From a checkpoint of a small transformer trained on Wikipedia.
Size: 21 layers, 3 heads of 32 (1 for keys and values), 2.37M parameters.
Architecture: rotary positions, shifted keys.
Training: 102M tokens, 12427 steps.
Each number is 50 + 15 x the weight over its row's rms, rounded and kept within 0 to 99. Layers, rows and columns count from 0. The size before them is the row's rms in percent of the matrix's.

# o: layer 9 attention output (transposed), 96x96, rms 0.294, rows 19-31,50-63,82-95, columns 0-47
# v: layer 9 attention value, 32x96, rms 0.144, rows 19-31, columns 0-47
# up: layer 9 MLP up, 384x96, rms 0.239, rows 0-4, columns 0-47
# down: layer 9 MLP down (transposed), 384x96, rms 0.165, rows 0-4, columns 0-47
o50 096:42 49 60 53 59 45 54 58 60 36 70 80 35 61 32 37 45 54 28 26 58 60 63 36 51 42 23 55 33 40 64 51 63 45 44 40 65 55 17 18 46 61 38 54 78 49 34 43
o82 114:45 47 47 40 49 35 57 68 59 43 51 38 58 47 55 55 56 30 52 99 39 62 53 58 35 64 49 37 65 37 66 17 54 34 23 55 30 38 87 74 49 29 42 69 55 62 61 72
v19 120:32 57 62 68 58 48 44 64 54 48 58 40 61 70 44 67 58 66 45 59 31 41 69 49 41 37 35 56 56 53 74 47 39 40 33 41 18 50 53 46 68 18 45 21 66 33 71 52
o19 106:28 45 50 46 45 28 59 55 61 68 29 23 39 45 42 49 50 26 73 42 53 13 42 62 23 50 55 36 39 45 16 52 68 42 52 59 58 41 55 47 44 56 47 46 45 54 55 32
o51 100:38 42 61 74 57 57 73 28 30 43 88 61 51 37 47 63 39 68 20 68 52 48 47 48 70 48 61 70 43 64 29 38 46 35 50 30 49 87 39 81 35 57 36 57 53 62 34 53
o83 119:55 58 38 72 42 78 53 46 36 50 35 40 58 55 56 39 50 53 70 68 57 81 56 67 39 63 28 35 47 66 81 34 31 44 82 64 34 38 44 34 67 22 57 35 50 48 52 62
v20 099:52 54 48 37 11 31 44 54 49 52 35 30 54 68 52 38 36 43 59 29 69 21 48 46 27 46 83 50 51 66 46 29 63 47 65 41 49 52 49 51 53 02 58 50 44 60 67 91
o20 095:49 46 89 34 46 53 71 31 37 57 38 44 36 37 24 80 68 56 75 62 57 42 47 42 22 59 35 35 77 71 69 48 29 43 22 45 53 72 70 63 49 43 32 36 33 50 77 35
o52 102:49 46 36 68 89 69 23 64 66 52 56 59 52 33 60 41 41 47 16 40 27 85 70 37 52 53 77 71 40 46 44 64 64 59 36 53 51 66 41 41 56 75 70 80 55 69 37 44
o84 093:40 35 50 28 10 26 48 48 41 48 28 40 61 59 68 59 49 58 73 74 65 47 37 67 50 32 49 54 60 01 34 39 49 26 87 45 50 34 57 56 46 53 38 45 30 23 36 51
v21 110:57 08 26 74 61 44 68 41 27 41 30 62 34 54 50 53 60 46 13 66 64 40 39 75 63 56 53 52 45 49 48 50 65 85 60 52 47 65 44 42 61 35 32 60 75 57 43 36
o21 111:40 62 63 67 44 51 29 52 79 67 63 45 62 47 45 79 50 45 28 30 33 68 59 23 20 22 35 78 61 42 71 10 75 30 42 48 61 44 47 43 52 51 51 43 68 39 68 38
o53 092:63 45 25 39 49 53 71 69 51 45 16 65 52 34 54 24 37 41 65 55 47 67 38 29 58 44 45 31 46 75 33 71 32 54 67 43 31 33 46 42 26 46 64 52 31 53 61 76
o85 103:54 32 64 62 62 39 48 50 50 32 61 57 38 25 53 56 61 62 49 80 61 51 48 69 52 93 54 66 37 27 74 47 63 61 37 56 50 64 65 51 75 66 60 60 21 65 39 29
v22 096:69 54 25 71 46 51 59 55 64 29 40 50 56 37 44 51 55 49 21 57 42 61 86 25 74 46 60 75 71 49 36 66 46 34 38 56 51 57 31 58 53 38 33 61 31 57 42 60
o22 097:74 48 40 56 70 69 74 50 56 42 48 44 34 59 58 58 20 43 46 44 60 71 59 63 66 53 42 80 60 49 41 44 47 40 43 18 21 55 51 78 29 40 62 58 41 34 64 23
o54 094:37 42 30 65 42 49 51 61 50 60 84 47 38 46 31 55 76 61 70 29 28 51 58 66 52 60 52 30 31 32 56 67 37 44 59 61 58 66 57 28 50 52 40 59 67 78 46 70
o86 099:53 38 76 62 27 52 09 38 46 60 42 59 67 59 65 45 44 39 43 58 37 54 25 21 30 51 42 46 55 64 34 61 81 59 38 75 64 32 48 46 69 38 36 47 66 60 57 45
v23 095:59 35 23 53 27 45 90 37 71 57 72 43 45 65 59 28 55 68 44 57 62 14 49 42 41 70 40 45 34 52 56 23 47 30 53 61 56 56 26 37 32 44 41 81 53 29 53 62
o23 096:26 43 45 53 46 37 33 71 50 58 47 32 62 23 61 71 57 58 58 54 60 69 62 52 27 62 53 42 69 48 44 53 62 32 39 32 59 54 55 44 75 34 33 68 40 19 71 34
o55 085:69 32 59 60 56 21 60 19 49 53 76 52 45 28 38 44 44 48 47 44 41 30 47 37 70 14 40 66 51 34 64 26 76 59 39 51 48 47 61 80 30 59 47 57 45 79 62 48
o87 112:63 67 53 72 28 67 46 75 59 37 47 40 51 83 63 61 47 39 34 62 50 66 28 58 26 63 77 48 42 54 52 67 28 55 56 57 40 47 32 45 52 49 77 34 32 42 44 52
v24 090:76 24 26 70 37 52 65 45 43 78 48 45 30 51 63 36 61 56 37 52 76 48 56 57 71 57 45 42 18 71 82 50 42 58 44 46 37 29 70 67 61 22 60 55 44 60 45 69
o24 098:46 75 47 64 48 61 22 44 50 75 19 53 21 48 58 67 54 59 64 50 24 57 45 34 59 52 43 56 50 44 59 31 59 72 46 54 50 56 76 45 75 49 59 51 32 49 67 19
o56 097:42 31 63 27 43 25 82 37 53 24 57 60 50 22 47 66 55 54 62 68 59 54 45 67 48 53 39 70 71 65 65 90 47 46 23 69 55 63 42 48 30 67 18 62 55 51 52 58
o88 095:48 32 56 43 60 68 31 74 61 66 46 51 77 69 50 43 59 48 53 44 60 48 71 48 25 48 70 55 45 27 34 29 66 44 46 37 46 36 57 55 56 30 40 37 46 33 63 30
v25 094:50 43 46 57 49 43 65 56 58 37 65 48 56 63 25 72 50 38 33 52 71 36 75 22 77 55 49 54 62 44 62 39 46 47 47 21 55 58 68 51 33 32 41 64 62 66 30 64
o25 089:32 55 63 78 49 43 42 54 46 45 48 63 42 60 54 41 41 52 26 74 66 47 40 24 48 71 50 46 70 19 77 45 74 60 19 46 28 68 48 40 72 43 23 51 34 56 41 40
o57 098:54 49 50 33 38 74 64 31 20 49 70 40 55 38 25 53 51 53 37 22 37 74 49 68 58 57 43 57 21 63 43 57 18 32 61 56 57 42 36 51 50 79 67 48 71 60 45 59
o89 112:80 44 40 51 56 35 39 43 74 63 39 44 24 48 75 50 39 36 78 60 57 55 61 57 43 25 65 41 45 69 41 51 62 53 67 40 50 42 52 52 49 39 66 68 35 65 62 60
v26 110:50 54 43 45 67 40 47 37 81 55 54 69 39 41 73 54 63 57 16 24 50 61 45 45 58 45 71 59 23 50 82 39 38 63 35 44 56 71 57 45 50 24 43 28 51 44 76 46
o26 092:35 64 57 62 47 46 45 46 32 90 62 67 25 33 42 47 47 57 52 55 26 60 59 13 57 41 58 42 46 63 46 21 74 54 82 43 73 54 29 39 89 46 32 26 51 56 66 33
o58 104:57 60 29 55 58 70 55 37 51 28 51 38 64 82 48 54 44 45 57 41 76 29 45 61 76 86 32 44 45 38 25 64 43 43 34 65 34 44 56 47 39 50 65 79 63 40 30 51
o90 099:36 39 59 63 53 43 38 67 66 63 63 35 52 26 51 70 46 52 47 54 46 67 52 43 31 25 46 59 50 55 91 40 55 37 68 58 50 49 38 51 53 51 49 03 22 31 72 60
v27 100:26 45 53 51 42 56 76 39 45 66 38 54 37 42 52 42 31 63 28 62 73 66 26 57 61 65 48 32 31 40 47 50 83 30 61 32 45 55 25 59 33 37 57 48 32 73 15 38
o27 098:36 36 35 66 60 54 54 50 55 39 55 59 83 71 45 49 52 46 59 35 21 56 41 62 47 70 80 80 52 35 37 41 60 44 35 53 56 72 28 49 53 42 54 71 38 54 49 43
o59 107:84 58 70 42 63 40 28 45 65 50 78 59 61 68 48 44 39 63 45 52 53 29 48 17 62 48 32 44 31 45 75 48 43 56 36 42 67 50 52 25 49 36 68 50 38 36 53 53
o91 093:65 36 59 34 53 73 62 53 64 35 39 31 41 36 64 52 57 66 54 37 71 50 47 60 46 27 33 23 65 58 51 58 59 61 50 42 46 28 75 58 60 64 19 31 52 45 54 30
v28 104:65 35 48 60 53 64 17 49 44 53 48 78 18 48 67 60 55 35 62 34 55 62 69 68 75 59 54 58 60 54 63 49 49 61 24 57 36 42 59 29 58 47 65 51 61 43 77 58
o28 098:40 60 64 65 33 64 74 39 43 63 57 48 53 18 35 85 12 62 68 63 42 35 65 44 33 37 50 47 64 65 62 23 63 75 66 28 41 57 38 42 48 54 67 40 44 76 44 72
o60 094:61 47 45 27 47 31 58 52 46 42 56 43 60 61 66 37 62 50 44 45 41 48 24 80 38 67 60 46 58 51 40 94 40 47 12 52 59 54 65 75 42 66 29 38 29 36 44 39
o92 097:29 45 38 39 62 50 16 69 55 76 36 45 30 50 46 52 60 51 61 51 73 35 43 62 34 72 36 35 63 63 37 35 41 33 62 73 34 43 51 50 65 50 54 56 64 35 61 59
v29 084:62 48 22 32 55 37 72 43 48 32 47 43 52 62 63 26 47 58 69 41 34 17 60 47 63 50 74 37 56 42 78 44 18 41 41 32 47 37 35 53 53 18 56 32 68 49 49 65
o29 085:49 43 39 56 40 60 55 55 61 44 12 61 60 48 36 47 73 60 57 19 43 53 38 45 56 33 62 72 26 86 65 46 30 70 49 47 49 24 66 31 43 43 52 51 60 21 37 66
o61 093:59 57 40 61 59 68 58 60 36 66 45 55 52 28 48 57 38 43 54 74 36 86 22 42 44 67 22 47 43 48 44 80 49 31 34 51 60 66 39 50 45 70 68 48 74 62 24 35
o93 096:53 60 67 30 54 30 45 27 38 49 59 40 48 82 56 59 62 30 27 69 53 36 58 54 45 39 71 28 76 32 45 57 71 63 57 55 59 62 59 69 59 33 39 51 36 61 69 54
v30 100:49 44 55 61 51 44 59 45 69 50 74 55 49 58 60 27 06 59 50 51 60 40 17 71 38 45 71 42 57 42 32 38 40 42 08 65 44 53 80 37 54 70 41 57 29 73 50 73
o30 102:43 40 12 48 72 27 61 55 68 52 40 59 53 47 54 36 54 43 19 88 91 50 90 53 51 63 62 66 52 61 40 54 50 49 48 49 27 51 63 53 43 47 13 52 57 55 32 53
o62 102:69 53 56 31 60 70 36 49 49 66 52 44 47 64 45 48 36 54 79 28 16 41 30 56 52 59 16 50 45 51 46 63 84 48 51 48 64 69 39 49 49 24 50 59 49 17 84 55
o94 110:42 34 58 37 25 43 69 44 64 41 53 56 43 79 42 63 60 49 48 23 67 36 32 69 52 25 62 18 54 60 61 44 21 42 34 57 59 41 41 42 68 67 68 41 30 73 31 41
v31 119:47 55 78 34 21 74 35 52 61 46 44 49 36 48 62 62 71 74 28 65 45 46 32 67 74 40 44 48 39 72 66 59 61 41 49 39 47 60 53 61 49 35 44 29 56 23 44 57
o31 104:66 69 53 48 42 56 34 62 41 82 48 38 67 70 27 91 40 60 56 43 37 26 65 51 23 44 39 69 55 21 49 09 28 42 34 40 61 56 71 69 40 73 48 58 55 57 61 37
o63 094:36 40 33 47 62 54 27 43 46 08 62 83 44 45 53 32 51 48 41 35 79 61 66 57 84 65 61 60 67 43 39 48 39 55 68 55 38 37 60 38 61 18 49 46 51 40 32 34
o95 128:38 51 68 60 41 43 68 64 53 87 43 16 40 31 63 47 35 33 64 54 47 38 39 46 34 40 46 25 33 74 74 63 61 51 80 77 43 61 34 47 71 65 34 22 41 44 62 54
up0 098:29 32 53 43 48 16 44 40 39 56 41 56 26 87 43 29 78 47 53 74 40 51 65 62 46 45 54 50 49 40 53 76 56 70 37 81 77 63 50 55 77 67 29 52 66 41 39 48
down0 094:38 40 30 57 41 47 38 75 35 53 43 53 51 40 60 28 39 38 54 59 16 73 36 53 52 84 40 35 62 74 59 58 58 50 37 57 71 49 32 54 61 35 55 36 28 63 69 52
up1 102:54 52 70 58 79 51 63 53 42 77 46 45 37 77 46 48 47 42 60 76 48 59 25 43 41 62 56 42 39 73 39 30 56 56 67 50 27 58 52 72 63 63 57 73 19 32 56 57
down1 108:27 39 46 54 54 32 58 39 50 52 53 60 54 31 26 70 73 55 90 52 58 49 23 33 66 83 30 64 36 59 47 48 60 72 45 44 32 44 56 43 68 33 54 59 50 60 61 45
up2 106:59 46 43 42 45 25 62 39 40 44 40 65 30 51 50 52 46 49 45 40 51 78 67 41 07 44 46 57 77 51 37 59 30 55 54 51 51 21 28 59 49 55 42 58 47 38 42 51
down2 109:34 55 22 45 50 36 57 74 56 57 53 50 53 76 41 67 59 85 50 66 52 62 40 53 58 34 70 37 44 56 35 39 51 51 56 63 49 51 66 79 57 51 65 54 49 40 28 59
up3 113:30 41 46 53 52 44 53 64 34 68 48 61 45 65 58 63 58 41 44 72 49 43 24 25 41 69 47 49 69 52 71 45 58 24 41 47 40 49 36 73 56 58 50 63 15 76 40 52
down3 105:66 53 25 35 62 58 41 67 36 48 43 60 75 32 49 37 69 53 73 65 24 40 48 66 00 75 51 38 83 54 40 59 33 36 68 44 34 44 34 46 46 61 53 35 35 48 32 45
up4 097:55 35 60 59 64 54 38 15 34 72 46 40 47 55 77 68 44 45 65 78 86 52 44 42 31 44 48 47 26 45 48 47 59 58 60 60 59 57 42 58 59 89 50 59 18 49 69 37
down4 093:36 62 63 92 54 61 62 34 38 36 37 49 45 35 52 53 45 41 44 37 40 23 40 41 57 47 63 26 31 42 41 42 27 55 68 62 49 50 55 57 53 43 28 60 35 50 49 14